Weights of a small transformer language model.
Size: width 64, 2 heads of 32, MLP 128 ReGLU, 2.63M parameters.
Each number is 500 + 40 x the weight over the matrix's rms, rounded and kept within 0 to 999. Layers, rows and columns count from 0. Numbers have three digits each.

# gate: layer 4 MLP gate, 128x64, rms 0.162, rows 118-127, columns 0-63
# up: layer 4 MLP up, 128x64, rms 0.159, rows 118-127, columns 0-63
# down: layer 4 MLP down (transposed), 128x64, rms 0.128, rows 118-127, columns 0-63
gate118:450535446441537449518516478551517527434521517498449499513515526524473531508438473469564513418564534529513541515468526477554506512488448513451525542443477564472512435463513524475455481420502577
up118:525480560490443500499481472509479441557555458491527502443549438528500474477469643489523535544492506503489504486529475493463482473448435573556528501580474435513422460519444490555448576458541515
down118:482432487463508463474501454547505533451441508466517465547472542519489496491598463482488494516444513496526544454503623474508523484422539463439494479523515525528523493506470473522525520511469470
gate119:464450524496571462477505478508527509421516438470526518522516482486583496478491479454535480564500534554468486503548568498551483553495521515478398540507529493512466468475477424534463425418512531
up119:463516456543473502504576456502549546560515513483502511534516501451539525588492470435477503496413361500571451525503525533475479546524486499482532529518471550495550514480518495484437472554444535
down119:516507550471589462481425526503468502428516491496531473467498493556500467415519513454501519479603663515466502484518482468549508477543517491522454494469501500520419493519472499482561527416524482
gate120:491505505554508498459490515578539459488540461518527530471518458474469506517485479475517451464488494572513516415512505450483536442575520510556475525464570506523563490465522529531446400461510499
up120:527490488521567495471551493453508546482487520516532490401545524553488545474456548481527530500452505488557374560459524506498543615492471494527486407531410468415540543484512516498544519479506460
down120:486546544507475525505490530536481460562492494459485535506492463451543457523560467511450457440507520493484595472495465466515454431549565459475495591465539538565483546525491534472476489480476490
gate121:508478500494502521522536442471538508511479406472539584542605520493563479540487518531518475548417510466516427540530583509478509516490530524453502508478542462503533455527521477531546489445497462
up121:473507580492546452437490504505463558484485502490523506469507534583461491442478478521484546508567520518617511507476525551451533504521500540436375431472544499513515495510500519508522484509478564
down121:534506463519464518596466503504495448510522547493517446518448491449570503514521461497521498494533487548436490499561455457535435541460518533512571558509444511488494478456472505518453500558536435
gate122:513485453467519379519504461421486548435459514519462456474506523435487582549524506444466553514542514511547487443502449517464477524445460494493549481513563483514512407487469449460505436443481480
up122:440504488479544525444433487468536432533441501506500461525483492508573592497545544442432621481505485427548474511566477519540470542492520524519470545543526504486522450454466515444508568425458519
down122:543489478485437512537539494542438548499589522538509500505484510535515448489498358511506504538468551624460489509509466469555516471518546502480519548435470507520485575517479429606534508563488527
gate123:474432492468489482483499433423476588502521505515492458479540501531495533463473529459441523443535536589469423451515547538493434528428417467517498469539565492559534479491500473444467512528491537
up123:495471403564486503504461489469491532511539479525493452513538513504491501454555523479466525528408547515575515487522531492518498519469476492497417525489594533419538552512559495415569488554444553
down123:551554551465563563488525535553493503539432521518470480470458448495544465546405447465518481507546441511486501492444444483540513494496530526532574472503430478493474470472468519552482478431534421
gate124:500501485559471468556474502510571522539531495455529523497515466462491477499432466512480437476469506575450591528486500480445447488553416500535534535468503539538540548497481441502464448449548568
up124:489520497460500517518535512508484533532463460431532482557478482476500435592480578455432506505527464471581454533545508480437514510489500548392459512479551554503560544495485475509562524473449544
down124:513486521495455484472463455487604490532512563527498508440502507486499516500525425532586491506436533541443563472446499572529482545497518490576561526530477484524465500534452539473485466496558452
gate125:512491536515510521492547525516483454560460508503520537530487484471550475453405475608499480514479479532562489478491514563492493421509434526495533548480555472491498498512418495501483528472538526
up125:562479490498439500500512478503519497433429503480481476544508473553500450516514495530459480519428444499483405504510503431549565525528449492514532511482478535566534488536544453523525497553495515
down125:447539501460536462529481512512508489547480434528472490439433454506465524473473507524440491434512494430516621478522475518438463450475494522477518488559553563437517496499510578458463491455463476
gate126:485463518480510585555526436529498426518490452524544546480469478553522446453454465531518506554538473553448473536525558439538474468512461483496540499472536461426469466478524440532488502496480589
up126:486532501512497509505524541497543522528528510479530445501521475480484469516479544475527486487481480436585464505490388520449444579462552501502454542437408512530538505467504518525534522563514414
down126:525442494531478514517507439472416468497450504527458542475474528520550529517473454528494547463503519565409514490471548476529523451590463493519540470516555469466498513517521459481476481414481562
gate127:488477505459541509452518444516509529444549496415493410531601471494503483469485488528492502508508556473436453457529504453486549482461559578535473511546473536440457516503457380491425460480444537
up127:486506443526548470437432471537452556455517485464521440472523520499434500477487501466551458475457490454509473472404503589533547570503527518468426527506527638463521510463515499443540536455464500
down127:492507503475509531559492516502451457547517503577556517501532421451480517492450488486462513534612530544473474468532469471520490445523489518532552459498472381519469523529542537523478430548483489